From a checkpoint of a small transformer trained on Wikipedia.
Size: 11 layers, width 384, 12 heads of 32 (3 for keys and values), vocabulary 6116, 22.2M parameters.
Each number is 200 + 30 x the weight over its row's rms, rounded and kept within 0 to 999. Layers, rows and columns count from 0. The size before them is the row's rms in percent of the matrix's.

# o: layer 8 attention output (transposed), 384x384, rms 0.0379, rows 265-275,297-306,328-338,360-370, columns 128-255
# v: layer 8 attention value, 96x384, rms 0.0397, rows 73-83, columns 128-255
o328,119,183,166,160,198,206,186,219,248,203,205,253,202,233,210,221,196,229,208,162,229,232,242,255,204,237,222,199,222,281,165,169,240,236,214,288,206,155,201,219,203,170,211,208,210,206,206,177,171,156,235,211,180,252,146,176,173,152,162,206,218,196,225,205,231,185,231,188,224,195,198,250,168,189,203,196,225,202,191,167,182,221,178,213,147,204,202,187,162,236,242,201,234,188,209,206,206,195,205,244,238,189,199,201,183,189,199,227,225,172,189,222,136,218,198,206,187,214,209,156,204,208,155,150,208,127,170,204,197
o360,106,228,219,164,197,218,196,181,197,255,215,299,188,223,220,237,208,161,207,178,219,187,248,160,214,247,213,232,190,202,193,178,189,277,206,236,217,177,233,242,225,207,204,264,170,208,188,157,156,193,213,193,169,270,166,179,179,124,207,169,215,233,179,224,240,223,221,148,201,166,214,201,215,209,222,158,159,198,163,194,193,204,188,229,161,194,150,212,231,200,221,208,241,146,173,230,258,232,186,216,216,146,209,186,191,186,224,272,221,214,227,191,195,250,184,176,197,187,234,164,193,176,212,228,187,151,190,194,223
v73,101,196,242,204,208,223,187,202,177,245,186,181,226,191,166,164,210,207,177,222,188,183,168,221,226,181,225,200,206,211,179,113,197,251,167,186,171,236,193,202,173,180,227,183,235,208,165,156,248,159,145,201,120,237,186,163,156,167,236,176,186,183,236,182,217,221,221,205,191,162,218,186,206,210,189,185,197,213,230,195,218,177,213,127,184,183,193,255,220,205,184,190,166,206,207,200,221,185,170,217,261,250,209,190,186,206,248,223,210,175,224,160,238,245,208,204,177,231,229,209,198,209,197,215,164,250,191,191,222
o265,110,219,236,224,161,227,201,205,231,158,186,190,174,193,209,177,179,230,184,218,189,228,190,166,234,218,204,210,227,149,185,232,211,129,207,203,255,229,169,258,211,181,157,216,166,185,200,242,157,198,243,225,213,161,240,253,207,231,212,166,176,222,244,213,123,228,157,199,182,229,182,221,189,105,127,196,254,197,205,194,193,174,173,224,205,240,245,248,197,172,220,219,165,232,195,154,197,215,192,219,201,184,234,201,233,224,191,154,185,160,167,216,225,168,205,219,196,248,206,175,237,215,194,229,170,194,202,162,193
o297,117,221,239,155,121,231,170,217,211,171,183,154,207,201,217,240,196,275,170,178,173,204,179,121,200,202,176,233,176,200,209,235,156,242,190,202,233,196,195,242,224,168,197,147,216,223,178,195,143,174,235,239,200,209,238,177,167,185,208,132,195,229,210,200,164,204,154,197,216,182,198,150,187,166,144,185,203,247,157,195,187,165,230,207,203,212,185,193,181,191,186,220,172,182,186,185,204,190,220,250,217,191,223,195,211,201,195,189,191,199,137,249,237,217,173,246,207,226,238,184,206,188,236,206,240,202,221,200,222
o329,099,234,208,210,159,243,239,211,160,152,187,153,232,168,190,213,167,243,175,199,207,196,224,242,145,169,214,208,224,229,224,223,232,177,171,170,225,228,262,191,168,214,225,187,189,249,235,273,215,223,207,182,176,149,142,202,193,225,208,248,178,209,232,193,198,227,183,199,192,225,219,183,186,125,218,150,173,209,177,207,177,278,216,184,223,236,191,222,217,202,200,185,195,237,243,195,142,222,187,148,226,202,254,193,208,184,195,181,223,141,153,235,218,222,159,232,226,196,205,192,233,215,241,225,199,197,172,202,195
o361,093,164,216,213,204,222,186,210,163,170,248,153,196,171,200,265,192,224,195,182,198,172,182,193,175,178,149,214,232,165,161,214,211,200,177,198,204,187,264,256,181,213,172,208,215,159,240,199,216,163,258,193,220,162,207,241,227,198,200,170,148,225,201,215,159,198,208,176,197,171,226,174,209,189,196,175,234,215,195,181,193,267,231,219,231,186,217,250,136,226,202,241,186,208,170,148,161,197,193,178,168,193,164,244,208,235,144,192,245,227,166,229,234,202,227,153,218,181,158,210,178,215,204,223,217,161,168,149,172
v74,103,178,167,195,205,176,186,248,180,114,192,191,178,185,194,212,221,187,213,258,204,250,135,229,243,214,203,128,213,188,222,182,170,208,213,220,192,186,198,185,208,213,175,154,172,189,191,208,224,153,228,213,236,263,222,209,202,166,99,157,166,190,192,252,206,255,191,141,218,164,186,235,215,195,177,186,189,243,132,209,239,259,221,188,164,176,245,213,210,180,182,238,204,186,208,188,242,190,192,157,218,201,197,241,213,195,223,214,223,138,150,229,203,194,218,192,264,204,193,241,205,187,263,185,179,264,215,237,214
o266,100,169,205,212,227,240,260,168,229,213,221,159,202,147,226,245,158,237,183,154,224,150,214,200,239,199,219,187,180,176,198,237,195,218,152,218,143,173,165,240,201,184,199,219,229,167,197,203,189,210,216,217,186,181,225,204,224,243,233,180,200,205,164,174,180,248,227,201,163,117,190,271,192,212,223,171,239,169,197,200,178,188,199,192,232,205,199,234,181,134,163,231,186,183,193,176,172,175,215,184,223,162,189,219,219,166,206,197,167,256,194,166,194,196,168,217,195,185,184,206,169,238,148,149,202,176,203,181,230
o298,111,208,210,227,216,196,236,190,196,203,251,189,224,195,220,198,202,189,216,220,264,192,238,221,265,213,209,182,211,211,178,209,220,210,217,206,205,174,127,233,168,211,191,243,216,245,199,190,189,187,216,230,231,216,186,232,202,201,203,187,142,209,166,158,223,217,252,201,141,168,221,197,285,249,202,207,194,164,242,166,222,195,194,226,228,208,105,166,219,179,162,235,256,179,206,161,213,176,231,233,220,99,147,163,186,187,159,162,167,217,195,208,206,216,178,206,197,241,176,221,167,240,181,170,183,194,225,169,184
o330,097,227,183,224,226,164,252,185,224,203,209,203,244,184,242,233,202,189,187,198,237,232,192,253,199,261,225,163,206,248,161,206,170,241,181,259,205,194,201,184,160,181,214,245,181,223,210,211,220,217,188,189,256,159,214,231,185,260,191,211,173,194,163,199,226,252,226,249,172,192,196,242,141,245,186,190,220,185,214,213,218,181,224,197,211,178,187,151,172,202,196,229,196,155,215,192,170,225,195,213,201,189,228,160,217,187,172,86,101,193,167,210,211,185,135,204,213,187,207,235,163,211,212,172,188,171,188,211,172
o362,088,204,173,205,257,186,223,229,236,230,176,198,213,119,211,219,178,238,185,198,210,182,223,197,202,213,180,230,219,154,193,221,219,194,234,229,192,189,165,245,163,182,197,205,209,143,185,218,167,205,165,189,240,185,154,210,169,211,206,160,193,201,214,168,171,201,234,208,170,196,189,222,214,233,177,198,195,193,236,190,188,161,207,185,297,188,161,214,159,194,154,197,211,180,146,191,188,189,220,250,211,240,202,203,239,221,146,172,166,197,187,172,208,195,168,178,191,229,193,210,216,275,154,161,166,168,179,198,205
v75,101,207,240,184,190,151,173,203,182,149,178,155,247,207,185,192,172,209,120,190,200,158,174,223,222,220,237,227,174,197,144,172,212,166,170,232,194,196,213,203,211,169,142,254,152,243,200,252,198,187,225,178,182,228,160,230,205,210,231,156,250,213,219,193,204,226,188,181,187,234,197,156,179,215,210,223,156,229,214,191,215,203,210,207,210,183,181,237,219,212,152,219,252,240,207,170,234,216,165,144,179,145,201,175,210,207,223,201,239,230,209,194,166,195,254,244,258,214,235,221,152,222,189,198,196,219,243,184,245
o267,098,187,182,189,200,224,258,160,248,202,226,225,188,221,237,207,235,202,196,143,214,267,164,154,165,235,211,190,184,211,164,217,217,235,197,168,207,214,209,175,199,278,199,235,261,215,202,225,133,202,204,214,226,242,208,157,256,162,145,200,192,217,196,220,178,194,281,222,228,227,162,263,220,182,190,148,178,182,188,198,195,211,209,215,167,162,238,201,208,163,205,172,140,173,231,262,232,204,227,229,224,209,166,224,202,149,224,176,242,184,177,208,236,232,202,184,206,199,185,214,217,130,241,213,199,174,198,224,259
o299,108,233,212,178,172,184,253,142,183,214,229,213,209,207,228,206,212,161,195,194,229,202,181,206,232,227,236,171,176,240,240,210,161,222,172,204,194,193,252,179,219,270,182,180,186,231,268,215,158,214,175,201,165,193,196,171,241,209,167,179,162,222,188,231,192,195,156,210,174,232,207,200,174,185,244,147,201,174,209,161,212,187,197,225,190,150,190,240,159,170,213,231,192,189,205,194,231,165,213,207,225,193,176,213,222,179,253,198,209,196,195,228,292,276,183,167,187,182,161,160,212,193,202,205,222,178,214,174,231
o331,102,189,162,191,185,193,210,175,192,157,184,195,196,228,182,199,224,209,176,197,223,159,189,190,153,157,223,217,164,225,228,187,170,211,189,167,200,205,183,177,213,243,189,178,248,179,214,241,167,176,182,162,200,195,174,185,219,204,209,278,177,189,171,231,161,195,189,258,223,213,202,200,183,223,256,223,212,211,224,204,182,220,194,183,213,202,221,254,220,226,171,191,171,239,212,212,162,197,264,224,200,243,218,193,215,218,224,189,224,225,208,160,227,215,215,171,203,184,222,210,176,194,236,176,251,209,250,186,263
o363,105,172,163,189,216,206,231,201,161,249,173,199,191,211,232,213,201,157,203,188,240,200,184,184,163,149,205,249,213,241,212,217,211,220,224,193,247,180,213,237,205,222,254,206,220,200,233,195,205,181,183,165,216,183,147,178,160,199,176,255,156,189,196,198,177,204,238,228,241,173,202,218,192,171,240,210,192,182,198,241,216,232,192,180,182,154,219,184,215,195,209,155,205,172,256,214,154,216,249,193,221,235,193,241,177,223,269,230,210,180,203,219,182,224,202,182,190,234,183,210,162,180,228,150,241,175,215,212,235
v76,108,200,199,177,245,203,211,199,212,206,261,181,181,245,248,154,229,184,138,156,205,225,215,211,168,186,135,172,259,234,231,160,175,228,217,229,216,255,209,205,138,208,245,198,174,197,275,196,237,244,206,186,169,205,202,210,151,203,193,216,228,257,184,158,212,255,214,223,174,186,257,195,177,203,209,203,160,206,220,226,115,235,250,262,179,174,198,195,236,180,199,281,176,202,167,211,219,192,249,175,210,159,234,173,205,172,234,167,206,185,196,185,236,198,171,261,209,199,203,240,184,159,245,261,186,215,224,223,241
o268,087,177,231,199,178,212,186,204,194,232,120,226,201,190,256,221,236,245,181,182,173,171,183,162,194,259,204,177,166,199,231,218,224,244,198,246,166,187,184,216,204,169,207,233,215,144,197,147,134,179,202,201,182,224,225,255,170,156,206,157,150,160,203,241,133,181,254,178,223,207,201,241,167,176,207,181,188,231,198,193,208,194,176,203,177,172,265,189,197,169,200,145,196,180,221,165,195,149,167,233,211,171,182,220,176,207,138,175,246,246,183,195,172,200,246,214,180,157,191,192,132,165,162,206,205,166,164,167,221
o300,116,202,262,229,230,192,208,160,214,213,171,228,181,217,250,187,214,230,213,200,208,155,207,140,231,209,193,201,230,215,209,215,229,225,186,221,186,206,111,175,229,161,199,215,214,225,170,173,137,227,194,195,171,259,200,208,203,201,256,145,221,159,214,212,164,171,266,190,217,212,200,220,229,160,166,187,187,234,207,150,190,181,169,222,210,186,206,206,232,210,193,192,230,212,225,210,214,157,186,205,216,226,196,175,207,201,193,191,231,203,222,210,187,221,223,193,179,141,219,238,181,181,164,167,194,216,226,204,220
o332,097,158,208,181,225,171,171,209,203,174,185,217,161,213,176,211,167,226,216,185,187,194,154,178,210,142,189,227,199,196,207,206,253,243,154,193,176,191,261,206,190,225,193,189,220,199,188,189,213,197,213,223,208,191,201,206,141,296,188,173,258,154,253,222,141,218,198,185,122,179,185,265,240,164,153,221,249,236,197,207,223,198,151,204,175,196,198,186,209,219,182,155,172,192,242,218,163,206,222,209,207,221,169,189,193,204,144,213,241,248,212,195,142,211,223,239,197,221,205,255,202,189,191,177,233,193,227,163,181
o364,106,176,168,203,164,168,161,202,240,178,156,217,186,221,180,184,182,231,197,219,182,201,164,198,214,156,201,174,198,216,216,230,271,190,199,222,182,213,187,187,170,165,173,189,225,165,184,223,172,204,168,211,257,179,211,220,170,290,190,197,184,154,271,252,126,191,227,227,198,201,215,221,219,176,161,250,265,233,226,201,222,216,143,146,258,195,224,199,204,208,174,149,187,217,225,184,136,191,198,248,222,241,190,168,215,193,167,189,216,219,152,233,150,171,230,185,189,219,204,249,164,222,138,165,160,185,190,181,220
v77,100,248,146,190,191,145,195,206,205,182,217,166,234,202,201,174,194,221,172,182,182,218,197,205,214,219,190,240,196,203,210,194,253,209,241,188,191,190,205,231,156,219,228,141,197,147,179,193,214,230,220,186,158,238,182,159,193,208,272,231,214,137,234,191,165,195,224,231,222,226,214,204,202,221,237,247,180,229,188,186,240,193,167,192,154,163,230,175,211,163,195,216,210,206,259,211,201,188,224,205,238,219,179,169,200,199,204,231,229,188,212,238,160,182,233,167,234,193,201,205,119,208,235,207,167,180,186,152,193
o269,093,246,231,174,208,229,172,191,184,199,181,209,175,216,235,191,172,195,126,206,188,225,198,214,165,230,199,150,243,171,188,194,179,202,237,224,236,196,261,192,210,218,199,271,225,208,197,209,213,187,168,221,197,179,191,202,193,214,199,220,168,196,235,219,256,175,206,170,219,208,216,215,167,180,238,224,176,167,220,250,187,199,193,198,212,171,198,191,237,214,197,236,241,215,158,181,146,208,160,233,198,138,231,208,192,238,229,178,170,150,190,211,185,227,183,230,185,241,205,210,250,153,150,208,217,251,183,215,157
o301,105,172,186,194,194,210,200,188,171,188,139,276,192,230,236,212,218,178,136,226,170,165,199,194,188,167,270,174,243,175,180,196,204,226,190,202,192,216,244,190,230,202,187,263,203,184,178,165,228,210,186,208,159,252,209,167,235,255,187,203,223,186,169,239,170,175,237,185,220,212,172,215,183,182,229,174,224,183,234,213,204,182,197,213,206,217,189,247,244,192,212,210,215,234,223,201,165,219,200,233,230,217,198,223,199,187,209,193,243,189,207,191,221,208,134,172,185,196,158,202,217,188,187,211,205,202,160,253,189
o333,098,196,248,188,188,210,185,167,196,225,216,184,200,199,166,172,194,197,187,237,220,225,220,184,215,157,206,171,226,226,182,219,198,189,195,179,229,182,214,195,261,172,218,192,206,174,226,213,223,187,163,175,223,166,193,210,214,210,213,181,212,198,217,219,168,186,168,210,208,204,216,161,251,228,186,182,213,223,232,195,174,220,186,204,266,201,199,209,215,192,182,186,189,182,161,222,147,215,157,201,193,236,212,215,199,198,182,222,203,150,197,216,146,231,228,221,180,181,233,213,256,218,157,231,158,272,232,178,223
o365,101,214,218,146,188,223,157,193,199,224,191,199,178,196,224,191,232,198,156,223,215,223,214,172,194,182,200,173,189,173,169,204,162,189,187,158,251,225,314,193,228,234,207,250,265,198,208,242,240,234,247,225,225,201,254,197,203,246,196,166,211,180,170,216,177,209,163,153,175,176,195,207,220,204,183,176,202,217,218,259,213,221,228,172,268,203,199,183,189,193,181,204,126,187,153,204,152,213,206,218,165,194,208,238,182,230,196,237,265,188,140,196,196,220,155,218,193,182,181,216,217,197,175,269,183,253,196,169,225
v78,103,202,185,277,216,201,196,235,231,253,182,218,201,208,134,104,207,243,252,245,182,145,197,178,236,195,191,252,182,213,160,138,177,183,169,166,209,162,185,200,192,221,147,147,223,181,251,239,206,182,206,187,201,208,216,198,204,213,186,150,180,168,205,165,265,165,199,214,192,159,200,197,228,200,176,189,202,197,155,158,254,205,274,202,185,173,164,197,211,155,198,166,163,211,200,252,196,224,235,182,180,193,206,213,230,176,218,195,185,200,227,249,188,192,195,163,228,182,187,170,230,173,145,183,236,215,197,207,175
o270,096,154,197,239,202,223,193,223,189,132,237,182,171,153,227,221,215,141,231,225,199,184,165,233,159,181,155,202,201,178,169,224,232,183,159,191,192,222,184,203,199,220,224,216,213,172,184,214,250,169,148,199,196,191,209,179,228,263,239,241,261,218,164,233,162,168,185,167,182,229,213,182,152,167,215,186,247,206,263,168,181,216,186,181,202,220,242,231,236,161,211,186,172,214,163,164,203,173,185,154,251,207,182,213,260,178,205,184,246,183,182,177,174,202,167,156,236,181,197,215,244,243,180,255,150,158,200,193,201
o302,116,130,174,201,195,235,135,227,194,179,242,148,166,154,139,188,183,138,242,184,199,222,210,242,190,180,189,198,141,203,152,182,209,190,201,167,246,251,210,203,208,269,189,201,195,162,212,167,277,175,165,180,208,212,202,144,203,240,192,244,219,223,148,202,223,199,173,194,199,169,206,221,200,192,207,138,181,215,229,195,196,201,225,193,207,254,189,265,179,248,206,203,145,209,207,177,211,238,220,155,211,208,165,174,224,161,199,178,269,163,168,195,208,167,194,161,238,170,218,185,201,174,213,189,185,211,218,206,220
o334,099,168,173,221,208,195,186,230,178,190,189,241,151,162,229,170,223,156,260,188,191,273,205,214,178,175,221,229,187,153,203,182,195,226,203,178,217,196,226,181,164,246,198,205,163,210,203,158,251,183,215,220,171,171,183,152,214,226,190,244,262,227,143,226,217,218,230,172,196,221,181,207,242,198,211,180,157,230,197,192,190,173,213,231,197,208,238,228,170,248,203,163,208,194,193,183,231,178,223,234,207,202,187,224,205,211,223,196,220,200,197,177,248,203,159,183,180,185,203,184,173,246,181,234,194,190,161,164,202
o366,087,178,187,186,196,189,156,206,197,145,202,186,219,154,220,186,231,158,214,219,191,196,224,246,190,184,182,198,211,137,226,213,238,217,235,182,185,188,200,183,121,226,187,186,187,187,187,151,243,192,225,198,189,230,216,225,224,174,227,233,205,225,100,204,229,199,143,193,142,202,196,196,207,226,211,182,187,261,234,201,205,191,214,227,171,152,253,193,195,171,184,185,189,249,205,145,198,213,248,194,198,214,203,229,214,196,157,164,207,207,223,175,258,203,186,204,198,214,222,211,232,249,225,277,171,202,167,180,161
v79,098,233,217,185,186,177,209,200,169,196,159,203,248,174,233,217,243,234,179,194,216,200,166,170,226,217,238,171,176,178,240,232,242,225,135,215,203,231,183,175,215,201,226,185,178,211,247,225,180,171,184,245,216,200,210,245,183,216,228,193,202,208,173,221,166,211,197,205,188,216,200,205,168,192,199,242,194,213,175,199,146,205,189,256,225,166,196,188,193,205,220,231,245,228,208,218,194,165,207,230,239,100,262,151,224,247,203,188,215,180,246,168,203,236,150,225,201,210,181,219,246,226,191,180,237,203,223,250,282
o271,089,192,264,188,177,163,208,221,180,206,214,225,247,199,224,214,192,173,175,195,169,210,244,207,179,197,238,224,240,191,212,155,158,167,171,229,197,196,262,188,224,178,184,150,213,208,174,154,251,234,168,182,168,216,296,228,228,254,215,242,178,213,127,186,175,270,194,197,203,205,197,179,251,195,180,231,199,180,174,157,212,169,181,181,188,243,166,182,226,202,183,186,175,214,231,181,209,171,196,181,165,217,192,238,200,223,222,208,238,178,138,264,229,200,163,223,224,184,241,176,150,217,194,183,187,206,195,247,161
o303,098,198,209,184,128,210,229,196,170,137,209,235,237,176,218,220,194,191,167,209,238,196,209,208,226,206,166,191,221,203,208,206,199,181,241,198,189,238,204,200,207,185,192,197,179,190,198,176,214,240,182,243,228,210,201,217,216,203,227,217,156,209,205,203,228,229,201,204,214,223,180,175,233,154,179,246,143,197,168,251,186,147,164,189,176,206,186,169,217,194,206,180,202,173,254,134,159,238,161,198,162,238,218,224,182,295,175,206,255,202,219,214,206,200,190,203,218,221,210,202,179,235,206,180,220,204,222,227,156
o335,093,197,216,182,194,244,118,208,187,159,202,186,199,143,168,192,236,169,187,207,190,169,203,209,194,212,205,201,154,237,241,194,168,167,250,161,166,206,215,232,210,225,156,202,221,195,218,193,195,222,195,199,220,161,194,180,194,197,185,220,146,212,209,193,216,213,207,208,206,241,224,205,219,198,233,237,160,179,180,242,218,169,213,156,184,237,235,279,188,203,137,181,205,218,268,198,207,218,205,208,167,185,186,173,172,238,210,164,220,216,166,204,255,157,185,185,191,186,169,154,176,214,271,252,222,192,222,196,211
o367,088,191,171,276,195,202,169,180,216,149,253,238,217,227,157,213,199,170,182,206,220,221,204,305,219,143,192,192,238,230,216,181,205,180,213,249,177,158,112,209,172,237,162,186,196,225,220,187,159,219,190,125,154,208,174,171,231,208,205,235,199,215,199,193,218,227,190,170,216,232,173,245,209,181,206,250,223,204,194,179,169,170,144,173,191,213,198,236,224,214,169,192,194,241,246,191,165,247,225,142,169,185,173,215,244,199,255,151,230,197,140,192,235,227,214,148,192,212,255,174,203,167,173,158,223,163,185,214,181
v80,099,239,206,223,189,241,217,224,212,190,203,222,205,184,192,199,193,217,187,236,204,213,236,253,230,188,223,223,188,223,233,197,251,196,146,215,195,267,162,185,222,205,209,174,202,212,193,230,181,193,248,177,155,243,147,178,191,210,251,161,197,222,188,162,224,183,180,180,206,200,143,234,236,195,185,198,260,195,163,178,240,220,137,205,180,153,248,179,193,226,191,163,221,181,202,239,210,146,208,213,188,224,227,243,203,229,177,175,221,156,241,170,202,252,130,182,146,235,156,251,179,201,231,178,220,203,249,215,134
o272,108,233,223,248,185,179,220,269,145,207,169,134,212,224,208,181,168,195,192,223,226,196,198,186,199,168,224,192,188,226,198,189,180,226,196,180,207,199,172,200,193,202,201,190,181,221,228,224,267,201,220,208,217,206,213,234,208,214,227,239,110,219,151,183,164,217,227,228,164,180,211,209,248,175,217,202,169,239,209,192,170,165,204,206,216,247,172,138,209,212,201,249,223,268,214,167,207,199,177,213,183,200,202,148,224,245,185,194,190,152,213,212,175,159,258,232,190,232,181,162,198,257,221,214,177,299,203,166,195
o304,111,148,210,205,214,177,205,225,169,176,160,133,168,170,219,236,208,183,208,180,210,185,161,174,188,188,204,200,193,218,164,161,189,190,203,176,206,223,159,228,225,181,213,204,163,215,252,159,231,207,215,236,226,202,235,235,186,235,236,225,187,225,169,229,230,228,198,176,132,160,186,217,196,193,209,203,156,203,205,203,178,201,194,192,229,225,201,132,239,221,189,223,220,216,201,153,193,188,139,191,148,161,138,151,202,246,184,194,233,183,188,198,193,144,224,240,230,233,179,175,162,274,143,260,213,253,197,205,148
o336,087,199,170,204,184,178,175,227,208,229,210,153,150,158,236,236,225,169,264,205,213,199,173,171,193,224,197,223,185,170,204,237,205,253,246,158,230,212,268,193,182,235,251,255,170,184,200,141,217,186,210,256,156,209,244,211,209,205,204,198,216,221,148,161,206,230,235,156,227,203,177,158,216,160,173,197,149,200,152,224,244,173,245,217,175,240,189,170,192,170,200,199,185,189,158,168,219,166,202,219,211,160,189,217,196,237,166,218,210,194,226,170,191,186,210,198,201,211,151,162,210,229,207,219,199,255,189,188,206
o368,111,215,220,201,220,215,200,203,184,187,216,214,255,232,203,173,203,227,215,209,230,229,204,202,139,255,215,213,167,176,184,180,206,276,190,234,189,199,182,218,216,196,215,208,193,178,220,157,188,179,175,171,229,207,199,204,231,150,196,210,203,231,187,200,200,219,221,188,218,192,168,280,197,185,232,167,166,197,162,174,175,190,270,229,177,212,180,180,166,179,212,237,217,192,224,152,191,194,149,208,188,178,200,189,224,225,209,168,172,180,164,202,222,188,232,197,195,178,261,173,188,187,201,166,212,240,217,194,241
v81,103,173,223,150,185,167,209,210,166,208,210,175,226,217,190,159,204,218,213,209,174,283,243,155,243,209,223,193,176,203,148,164,171,222,186,243,243,139,200,212,168,195,151,209,198,187,272,255,224,175,176,183,218,234,165,235,181,222,194,217,219,285,209,211,189,231,206,176,193,177,166,206,183,211,194,212,246,167,179,196,180,197,235,173,179,130,170,181,211,186,245,245,220,184,194,155,191,208,241,206,109,212,184,102,153,212,231,191,193,202,226,174,144,168,171,160,177,202,234,185,167,239,165,242,200,205,258,183,147
o273,105,225,237,227,182,195,190,154,221,182,143,185,199,175,201,261,226,216,252,189,200,127,241,196,197,229,148,236,186,215,214,218,228,260,184,166,180,204,246,222,235,223,203,209,174,224,182,219,179,183,142,212,182,158,184,161,173,192,221,169,124,185,235,215,215,174,218,141,205,239,236,187,177,132,217,232,154,208,169,193,209,223,188,234,184,215,201,171,218,175,205,187,208,176,191,256,228,197,193,235,234,207,260,157,148,181,171,242,261,201,168,218,154,213,269,210,175,160,197,244,159,133,230,162,210,206,220,227,268
o305,114,213,197,223,167,225,162,175,220,151,137,172,230,195,208,262,239,190,228,183,185,164,259,179,189,187,162,240,178,233,208,189,252,185,189,164,181,237,144,197,254,202,196,216,168,171,188,183,176,163,154,259,222,192,188,198,179,239,242,150,194,184,227,191,162,167,163,178,247,205,234,175,197,138,213,221,222,207,209,197,222,190,205,225,187,250,221,184,207,216,247,193,202,270,223,206,195,234,168,201,233,188,197,150,194,216,222,226,259,194,165,190,164,179,195,207,200,186,216,224,174,213,190,177,189,157,187,282,231
o337,088,190,122,207,182,182,156,216,253,188,199,233,201,201,233,252,193,205,195,198,183,187,220,188,169,164,194,195,214,218,163,226,179,192,179,116,190,239,219,228,184,213,234,210,161,255,219,201,168,176,161,234,254,164,175,179,193,162,194,244,221,137,182,226,225,159,255,223,177,201,239,203,214,241,236,201,220,190,207,212,238,185,175,222,157,234,244,185,176,164,168,210,273,171,235,210,223,221,198,254,219,160,167,187,195,214,169,205,225,263,258,213,151,168,201,169,182,210,189,189,172,205,149,193,178,222,198,186,209
o369,097,169,163,187,169,257,161,160,310,173,244,189,201,226,233,199,210,245,177,175,231,160,188,190,188,193,187,250,142,196,176,220,217,221,152,188,155,207,255,202,167,176,211,178,192,219,137,249,164,213,199,208,241,181,205,155,238,161,169,224,189,154,235,228,274,150,220,277,162,213,246,188,177,229,241,204,209,228,208,237,229,199,194,179,214,224,223,192,145,161,182,205,201,149,228,210,156,243,239,193,221,174,188,205,179,273,181,192,227,253,185,202,226,166,225,176,168,211,201,272,222,235,178,237,202,147,195,215,251
v82,098,170,228,197,236,215,198,152,196,208,221,205,198,194,242,195,232,193,210,182,202,229,264,214,167,193,254,209,205,176,210,149,187,205,213,199,195,176,168,215,212,184,215,182,188,229,224,207,184,278,236,201,181,188,230,195,172,192,255,148,232,206,214,162,180,123,233,235,215,171,231,213,157,235,217,222,184,211,207,174,214,165,253,191,205,198,210,198,186,179,181,235,255,185,213,194,219,198,168,185,221,199,194,210,177,209,170,182,214,204,193,189,210,240,240,233,231,177,203,244,176,204,252,160,189,216,221,184,169
o274,108,206,202,199,195,222,179,261,201,177,200,183,164,204,176,208,169,183,173,212,199,182,214,170,259,208,252,151,206,201,211,205,237,189,243,217,213,196,143,189,194,248,194,198,192,198,200,181,208,146,186,168,238,178,232,228,188,199,171,200,235,170,214,174,184,256,165,177,180,193,182,204,193,131,137,238,239,194,208,219,186,176,189,148,194,186,221,217,214,181,233,212,156,224,232,143,216,225,227,222,183,185,177,165,253,220,206,237,208,149,233,165,166,156,194,203,210,208,163,200,200,182,187,251,148,197,208,253,200
o306,106,137,228,157,197,234,229,280,249,201,232,176,202,164,191,156,209,143,181,212,190,194,210,145,169,279,245,176,184,196,244,232,168,217,171,192,220,215,159,170,239,181,213,201,194,186,181,146,255,185,168,209,226,188,215,187,224,179,177,187,198,215,181,189,179,212,148,204,198,195,176,181,205,241,233,214,198,150,198,187,178,237,234,138,224,188,193,213,204,151,205,218,185,234,166,199,185,204,230,169,201,206,176,168,189,247,207,204,218,153,233,188,157,201,173,184,221,129,152,246,234,170,194,228,226,186,232,262,204
o338,105,190,140,202,210,195,234,248,225,132,217,197,199,222,126,221,199,213,212,184,226,228,151,232,190,179,216,175,222,223,216,185,220,199,175,222,170,168,211,234,196,225,237,168,277,243,206,202,265,174,160,200,237,176,133,193,199,228,178,234,176,201,213,217,202,198,183,230,152,190,161,236,226,201,177,183,230,203,176,135,185,220,201,180,183,186,205,194,227,240,199,213,209,260,224,183,126,217,236,187,180,196,218,193,227,192,154,167,193,219,181,242,149,207,189,232,156,208,194,236,255,183,165,149,217,142,172,193,216
o370,090,147,195,207,229,179,173,236,176,198,233,166,190,165,186,241,264,188,169,151,225,211,152,180,201,206,189,201,239,227,189,169,242,198,177,206,220,190,146,232,192,231,208,195,228,188,216,188,270,162,213,185,176,195,168,234,226,223,200,228,190,261,210,199,182,203,127,153,132,220,192,201,268,226,214,238,275,182,171,209,206,227,251,182,168,208,175,190,216,214,176,200,203,226,226,128,195,236,206,180,167,208,196,170,191,205,199,199,205,193,161,198,263,218,190,127,192,193,217,178,226,157,194,198,207,214,162,248,235
v83,098,241,192,161,218,161,179,227,210,205,202,193,189,224,143,210,275,194,171,223,157,180,197,284,292,194,196,210,194,237,167,261,187,152,230,176,197,219,200,202,146,172,175,242,186,218,152,200,232,230,207,177,211,256,180,192,146,198,201,216,175,133,206,204,174,213,189,185,204,197,226,216,227,198,242,181,154,201,237,156,186,198,225,197,125,234,223,194,200,158,244,192,248,177,205,168,187,195,195,206,180,238,187,184,208,197,188,201,209,191,260,186,240,245,179,163,158,153,202,171,185,206,222,215,184,221,226,204,177
o275,102,205,220,239,160,247,174,185,184,199,210,186,184,178,210,219,159,206,204,165,202,176,197,172,195,213,158,237,213,214,211,211,227,228,203,197,155,214,180,215,227,207,138,181,195,140,165,228,164,239,192,242,170,158,188,216,218,211,210,158,207,236,228,244,164,208,96,177,193,191,215,219,177,160,148,234,281,215,176,201,224,206,198,214,195,180,202,204,196,232,203,189,167,223,192,183,211,176,214,202,189,234,205,220,246,180,272,195,231,233,159,184,162,200,223,178,167,213,182,217,212,186,203,189,226,208,193,143,226